Weights of a small transformer language model.
Size: 6 heads of 64, 36.4M parameters.
Architecture: RMSNorm before each block, rotary positions, no biases in attention or MLP, untied embeddings, normalized queries and keys.
Training: 574M tokens, 4377 steps.
Each number is 500 + 25 x the weight over its row's rms, rounded and kept within 0 to 999. Layers, rows and columns count from 0. Numbers have three digits each. The size before them is the row's rms in percent of the matrix's.

# q: layer 7 attention query, 384x384, rms 0.268, rows 269-300, columns 96-191
# k: layer 7 attention key, 384x384, rms 0.262, rows 269-300, columns 96-191
q269 093:541474489548535498505493483514516487484461503514485498501468478479499502525517499523501519469474447526496507517497487481511480506500512509511491524498516491524523529523503479472506480509476511497530526502485518503466484448504495478523538527447497554508514507490462523501475503473491499470
k269 106:485475482474531485483498520491470515548495507501520492524484500513510480499497494500526529497500537546501479497497511510440507500535495461479494492471483516484521501506477495467459480511492479511518476513503500499502521504456519459533538532536502495510465463541483500517510489482481499437
q270 099:480506491492528483495525539538511476506527508502514503500522500531519480461518489459496549504489478504511501499487469497504511493525531485498489529526516491538520468528497477478489501455473470500517483519498507515515516497514460440503465453524547460498508531491549499475486518468501485495
k270 104:542474532477517531514487486464540585502509526475457495487548476484494469472466496498501439471508459436484493503494534482528510523503467475507486478505471490493492526504510453505560487546522514510527489477507457520513499532494507494506460479501424454503546473462495484483529501534492532520
q271 106:511522570516481481521514446514490527515545539494544539530505521488503496514510500522508492517483515507494444479517564506514501521475517511547503514484476538483486479478502493525471473521494490481473467514488500526475516511487483524488509454482522511513470485526507469522529511498507534544
k271 073:469510529490490480484517519483533514503502504458549495519491519494485496504551492542489502534519449458502514506462462556510443481485528551545496488514539505500496477497502495494497517492457488511491536457502518478510507506485509520446522444501540510496481528503515528508548503473471496506
q272 089:528476508538454487529504502512502478518508516504534488546503503529482523543508499527545531514508498520518474515486497507484517507529474524504494494503492501542480475518532490462500469534464499473519531513501499515496567496483501499526496509476514491492538518542502487480540520451462488466
k272 093:507506498504512480508497552521512554517483548443502520467480498524506502494489512502515496531503526480505496536489472493481474477506464525506454502490509501519471504514464458516500481551462539477534488504523477484497522517452489529489483510464512519516480488477511488491520507534473516522
q273 094:477497485514516535489515492474495509442520459540543465546498545454517499490510532532476434507469460553518483468534499510495491504489497487496492491467485490500488504510535503491454489495488457509480536536497527520465470503529489558514525489493486522500463512528508510505484484509504512465
k273 070:439515487500536505471499501491503522478516464461500486483484504516500490493557497512471466516497447495466484515478506528484454479486548544512553480498504576497481519467524543513516527489494447499499514489523498484474504500513520505456539466503490519522517526487475555462533498474489508505
q274 109:499494502477551439479503519473510529492522452562485494508507477500500510540525531515502493501546498489505433522488481437474510486530502500488473453489528494518501522529496473516506455501506474541518498439526496541495508481495454516501487505469485497510497510490476541490513518459476501516
k274 112:501518502494459449501507498511527566481503472491511507500530479512505476490496498516534471468489520475481466512524431508513499466482482487505500525505473470449509512490458496466517466500513454519495456490505519524491498503476465540480430473490490501511447528503487511492500506537495549517
q275 097:507524531502504486515538503530432500487527509538501497464506459538528491526550520513530459538525475451487480514497486491474532502477496467478509517483476494487473532534514481476532460503528527456489463487542522507530526502533485504485503492535525544522487519523514493509517468527506480548
k275 113:466501465573466509547449485525516528493491487509523519508482534471490467509492564522515506520460480462514497504514488504518495507480545523485513453504483481499454493499501541523491486461503492516497494488516487518542518490537446490524521458507475494512494507487473530479543503524470466482
q276 099:503502492534497535491472494489526494509535518510502516540461506478508526511474526522489528528476467540484538505509516494494552524540500525530491464514531472548523478484502492519553482504485470534514550527486505501422501451474507559487506494460531537500491520490479484510516486469509502495
k276 100:521522515526498530491520490538516529525466558478461513490505486510506520452435497512532517534485495495475502499473513494531472503514526529464529500489495540526500485528496485500522476512499546546492520522494472474518500558493492503544469498522507517493517475518474523517481495489505532458
q277 091:577492457499490478518499488457499507573507521518498526437505519484509537511444525499542530494514505481472493510472494474469471483501519492539486524477520522484479529499463495516509557477523528495460473500501522489522500519518514506517455505548496512528499495464455507507513506493518475499
k277 108:504470557496470461494455533552489488528472555514504536479478472547530510494483479483532531523509543485498483472524489455486540450504497498500500474512506511481536462521505507515488501541469514455517463506488504505497515511519542478489458514465516515509525503542481433501503506463482494492
q278 102:517537490439502499485531534510497486522550490450500520519521507491548530528550530485559502495529502489495423517517496502460513512518503494508472479529507508467483467499480494555494502489492499455461457462495478513483529467504553512461493510497533510490473457471550492540506491519537518528
k278 110:498525520458496479534518515532532456522522505538499488499482489486520490510517507486521507488539508519533513499525477510498520492472496437517434484516490500526537444501519517408521498489486466516482530497532503543478483532511509506484480568511540456479499498544516485539503495556567504482
q279 116:468490522514517484523518510497485488513508516492513524502522542551492497516499527501530494498471473470491517485475497538493527476470512467466532531462497507448491500526508486538494505507576471509483448523516468477518504563479532456523501500525490512508488494527508487533493510556502486536
k279 103:517466499520499534504551439487520450506527523497493503501504521478467474493518473487469515476511515531511476495502513534530475547510542524502465519505512519542486475493516497470504489505536501505533517508495515535463475511511524479484504476533487536494504517518494540518513504510511468505
q280 098:477496480508479502511502477492523474486488472476453464520492499501464472478500476459460514508515479470528540507497472516559493499502514548468479514543487489510516452508513492454480523486445506471545536517441532465474513506514498494478494519439472486540564526509518495479485479531495498512
k280 087:471485484449549442491475512479462538498516478472502455505537546496508494493485531514509497521529482519498485512476478504506446486504489487483494508557493516467489511499484469500485507516434489479449474496519512491495483461477505535460531470479466506515476519479481501529508492500453507518
q281 108:500486504518549487525476508532504544432521505530469513505523505461477475533533506517505498448495497510471472503506522481495501515500509510479451494513549476471470527528506511499474493483490458528474497484498539557490481488511533488489476504477438506448490500484517510496515466503452519535
k281 123:514511517429465432488460493492510502465523480486490467473512476528483505504509476474494445435532570511574489487533497478511505491490518529495494532514509483486480495474504488423506542531441464483515507461455504522452487519458473518481485499498502471491490552495545533539492514490486563514
q282 098:469563523476488500511513559543457495499491513495526503519465479485502484515564482502532471500491484506468534532501508504550485521485497498513491530533460501543489485521508520445499462465528527472490513536505531553504518468511508479477532481498544509493505526480542488511528529513540446529
k282 122:478555481484520521571477528520526504527512483462463505483537477439517483544472505483478493482510520478519498496504505507486505538490497492547451445495520498506531501495528479500508498542457525496507514501557517515504521539485492489496482494511529515477520454500579491523517517500541487530
q283 107:500492496591505555498486501521504507497486494537470460546494476501484502501494486518469459519452497508561509494526473476460482504514483521478532470466503504498498528483483525521492511510555483522536465523502467486522463534477456515523500499487498527520506476529453483451491482485493503448
k283 130:470465459540493538517480481436459512479461486526488510485499498524510493485495521501523503518457501507499473479480520516467468488532457509495521548471496510498490580503475519547475478503521510540549489491494500487513497488450493546523478495506475555523480466489535515489502474508510464499
q284 094:516518502451522497476518511511530500525507546463551493469531498481555504495518527467536498469503528504501493457498497492448503471478462494518463527504502528454492526510512479526499469528485460503468480442520498505510488519487541492514495479505496483467490506460514479541488490472475528528
k284 091:517526509510493490521508478516563442489521526486524523481477462454488511515480472520462486455538482485492494458501513517496543527503457535534448470512526510509505484486494497477438518509520498520514515479485488496433481533499554452525480554535503473499490455509489508506520529458482513501
q285 102:503531521516504503529519482516449507500517526522519492476513458510532483532554548496566447503515482486502466476500502514484465478468518469487486521497468523492504552571498480488518498479551520490476484524522484512519454495505491484510537508515522509449493501547499501536505515497505472519
k285 092:509534517504496520521520467526566461527502486506469513491501500462478476504461507486491505497512484456499502475535487495497539538507478438498473479530459485495498497485503531513510523498493493455507501471526495509483511546494496469500466495547523471510484482531494548519467500517503472497
q286 126:454519449493497522464512518499510475500513474528522486515482517480519507547501558462480478511536471499505531467524456500509511508463497470494490482511499519522484531502520505512492459474522480506480517512511504484520503472512502492529539560519534464521482555476476496534540523531509418462
k286 131:524572463493512493535523479500557483531497499493482474464497490520504528492508499496540477451475508503482514482517495508444505489485502504521520481507532526471511474473446487532512492527476490515512461523555521516471516528481518525487476489519499537513491453489499497548491520513473496542
q287 102:478546516541487488485513497526485514432529522486537519501544514497481503514492508544523484531517473511455497526469497498471512511490502474485503500513498532478497507543469473472493462445508486498486471480553508513523513511489472517524552521516513541489485469519507462509532511539464499494
k287 110:504495520512492544501501479502544509487504533501511515463440489521506514503519490497505490533498530487511441483496464488524506506484560503538507503488473504522507457484489515484523493517456522480553558471539448531516537512518494483485509480545526540489542449530485472492497469514516526468
q288 071:451485493518510518503520553469499533481494484499521491492484478479533510490473531509513474514541498480515543467486467499482512478513461499448508478463452509473455453509502516497470493472500495504506538501439485467480460467475496496458532487478480496490461487496477515503532498509500498461
k288 070:514540519519524514467450532527505506496495545483487511511501484532499524481530513472449500530506492491475479466486499489504485469504489550508507514514516521484521496483509548452507486532492525508528467494514480497493501471538499483526525488524471524521513482531511496573499502489503527479
q289 084:488509504469483470479489537508533473481482512464463506485489471559499493512516481521480486502493468470483489506480487484527531509536464487512511468511512464533530513490476495501483510484493485522492475503476454540506464524490493461488458498495490518482495491504494474503468520488501504541
k289 087:510508487452519514530503485470489536485496520508519500484502515501531472462501514504511503477492548493482474511499494454506467503475442513522511492503495561520466549477526507457531490492491532513479573473500474497485492507488521507483480489483511508469555487537507510495504529477572503508
q290 095:535484464500516494496498520488495510489502475512534495457533486477483492461515494475538560494554487503530472487538486501515484469542486541467494504480513523537485487509496513499519477500499476470513534541515479462513478511496518538482460518470514472527540506506471507537488506521495496475
k290 138:472499506480492458461503501474526506492494472475507501482512469508474531526517491516533467449478535533452469496486533497510525529505463506473500515443541477454498527481509477523531506497520476499470501494488521483496513518511491483505528487494429502467463462496479491476498487507464491479
q291 080:485507523506500538530477528543477463488530504521514497473502511497484561508492486576516512485497463509498478536476474516506486533512510498485561491499490507488539483447462492517551526575526516474482472521523511534472498543523529470497521498520534498487531480503503470462510497527477537520
k291 088:494481497410468435500550445476522513466508513469459527496525481486533488467566499449537481510576500496512522473520478532513476526485534528508494482507534487550518509496523495505493477516516532496496528508524485545486484502492513534453470495486468521480569545508491489545525479480516488497
q292 086:491476511537485480489494508458494513547464504543484491541477503541532483525505532464525534481502521505542485492514507498505487463470504458543475509486513442510525498540507514477459484457502503543493487534486507462480518500529503485504544490490507504486487483554501582516491499524495512432
k292 076:500492524516510452471479518476458529540504482512514507483476475478535467537494504476483511531503526496480533489492479510511507474470486491508554524502505525470484534442471540561491502491499498463451485536500449503479512509495483451520457500495506511490499462516513525523484541507506511499
q293 098:465485498523534492483475480498490547522485454504564542473547499543481530521503535507495523510506483505488480492489523481516510475497477478533520514519463494538493498512497509514502491460505507507459517547499474488540499513498512536419474518526513522513453457493522535481514527455486453482
k293 121:468502477491486498494508499489484546502453521510474513545546494544532501507464561484509489465500513516544507499530520492458528521497448506497520501493518478451474446492526491538507521533494501503533461507550494508522517484471470492483515485466535539483477474479529523496532521482488480515
q294 086:509505491498507511539466461477462551531481477529477481545503517508545516494506489533511502506470524549559502468496517482518506464479494522533486502494551534458472529537527474471467500487472520551483464528492460469504473498474522491501525491521524505497500485483495540509499480510515520495
k294 089:556503489483535506496489487491471484509509498491498494494458507514532431494477474492509503517504542519537505512465487501477509476527505493539530548530489488461473522523492502531484517501466492509507478493480508492529482557493545503523490548511545490498455533499501478478500518512495493481
q295 084:527475529496501527473502519544504509482520517480539566484486508486530458505478470499485499508505500533494498495527473496461527510516510504495477530522519519547540479450500512476471462522528523519483526511471502519528472493533501532511487523487520500510528516476473521468506503497495510507
k295 091:518530527497501499513500497502533497480469493482512484494469470493528535490478509488489498468490472468491534514479530517491484538507523495528453446499524519492504525538512470532525479514497540479490528488528501457500489498499554538496474425455500516510505474515495510505541502500569504494
q296 103:478474499460518468494486501501465526494475458507519525471509498541478477520514493479521500512514525498553471517506516485556530509535500485528494490530540499470508531532540488488464468470466507523482508519491492474499487522507510508473516539495454494502472478512533567513464505511526452482
k296 117:498486486511497484500501519461502522469460492504511509504499503501517535523487550520520511517493518526505490560500498486514525537520460488502527530454506485427518529485503494524461526502518452475526445506476502477516475473450491493522528507487477492492450493472505482486500549536448483504
q297 081:467510487485550502523491491485459503516491471521482469514482506455511470561518482521503510478497520544494531485489515532525472487488510504519497478501443495474530539536525532518493513492500541468501496539493504484479491497534481506515532521487509490468486477519535550530539510543483537471
k297 086:474513480478527502489507477540458559500515489494484492524506500500513505486540466509524557514534525511506535489508529502483490490511480493501494543491508446486506525482484512524427506476492476471494470502484498466480501483499520526498514543498491516491479478528531509476496496510483512475
q298 087:485525504488489463489512476508484494487504523470497535494498481502530476524487512486495500528542510492503522505460444491492466481480499509507491452471495561478538484510540516519483507497476483512462471493493482499559510502488491516476456552539500456527499463484507547511510495574489495502
k298 083:476522535503480501456551513484540561489485499497468518508547482489492518510524487499517515522459480469541492528522520505491518501506486497509533488537502487477484503508514527533493542491490489499471484455441417559474454534503484520466490474462446525477514525517503505499518501493512462530
q299 087:547485502509473498494512520520507475510468532473466476528475504525472554533494494504519524466470493528552492499509486469483541487489495500533547484551498480500447518545498501520492457495534501510487468507500495489527496473579520525532513497507544490511499524496477566515529491514491498484
k299 096:504493490473514489485472452506477545510464537502542496507500536435490498447511445483558548562496527505469487523515509490476504439528462533519483476531513440491521499476472505489464514493480530470484522501441476484475527478498447465492497552519496538472511478518497502497514524508453499475
q300 090:521489532532557482528473490488512502514500496536488503524464526484492498501514521514509519543492486571540469460522482521527497464501519499528457512501476499488542531540541488485455518506496496493491526506516494486493499516507469505538527551481474470516487473518480518526509551536496504467
k300 088:466502504465503442491520480489496528505471480487498509532490497497536532471482455489502481519510483485494515480527441521486512493504496520502519523530483493482515463475469503515494463444488521496504499527528457456484514502502556495477501528471500522483452484497509476477526526509468523474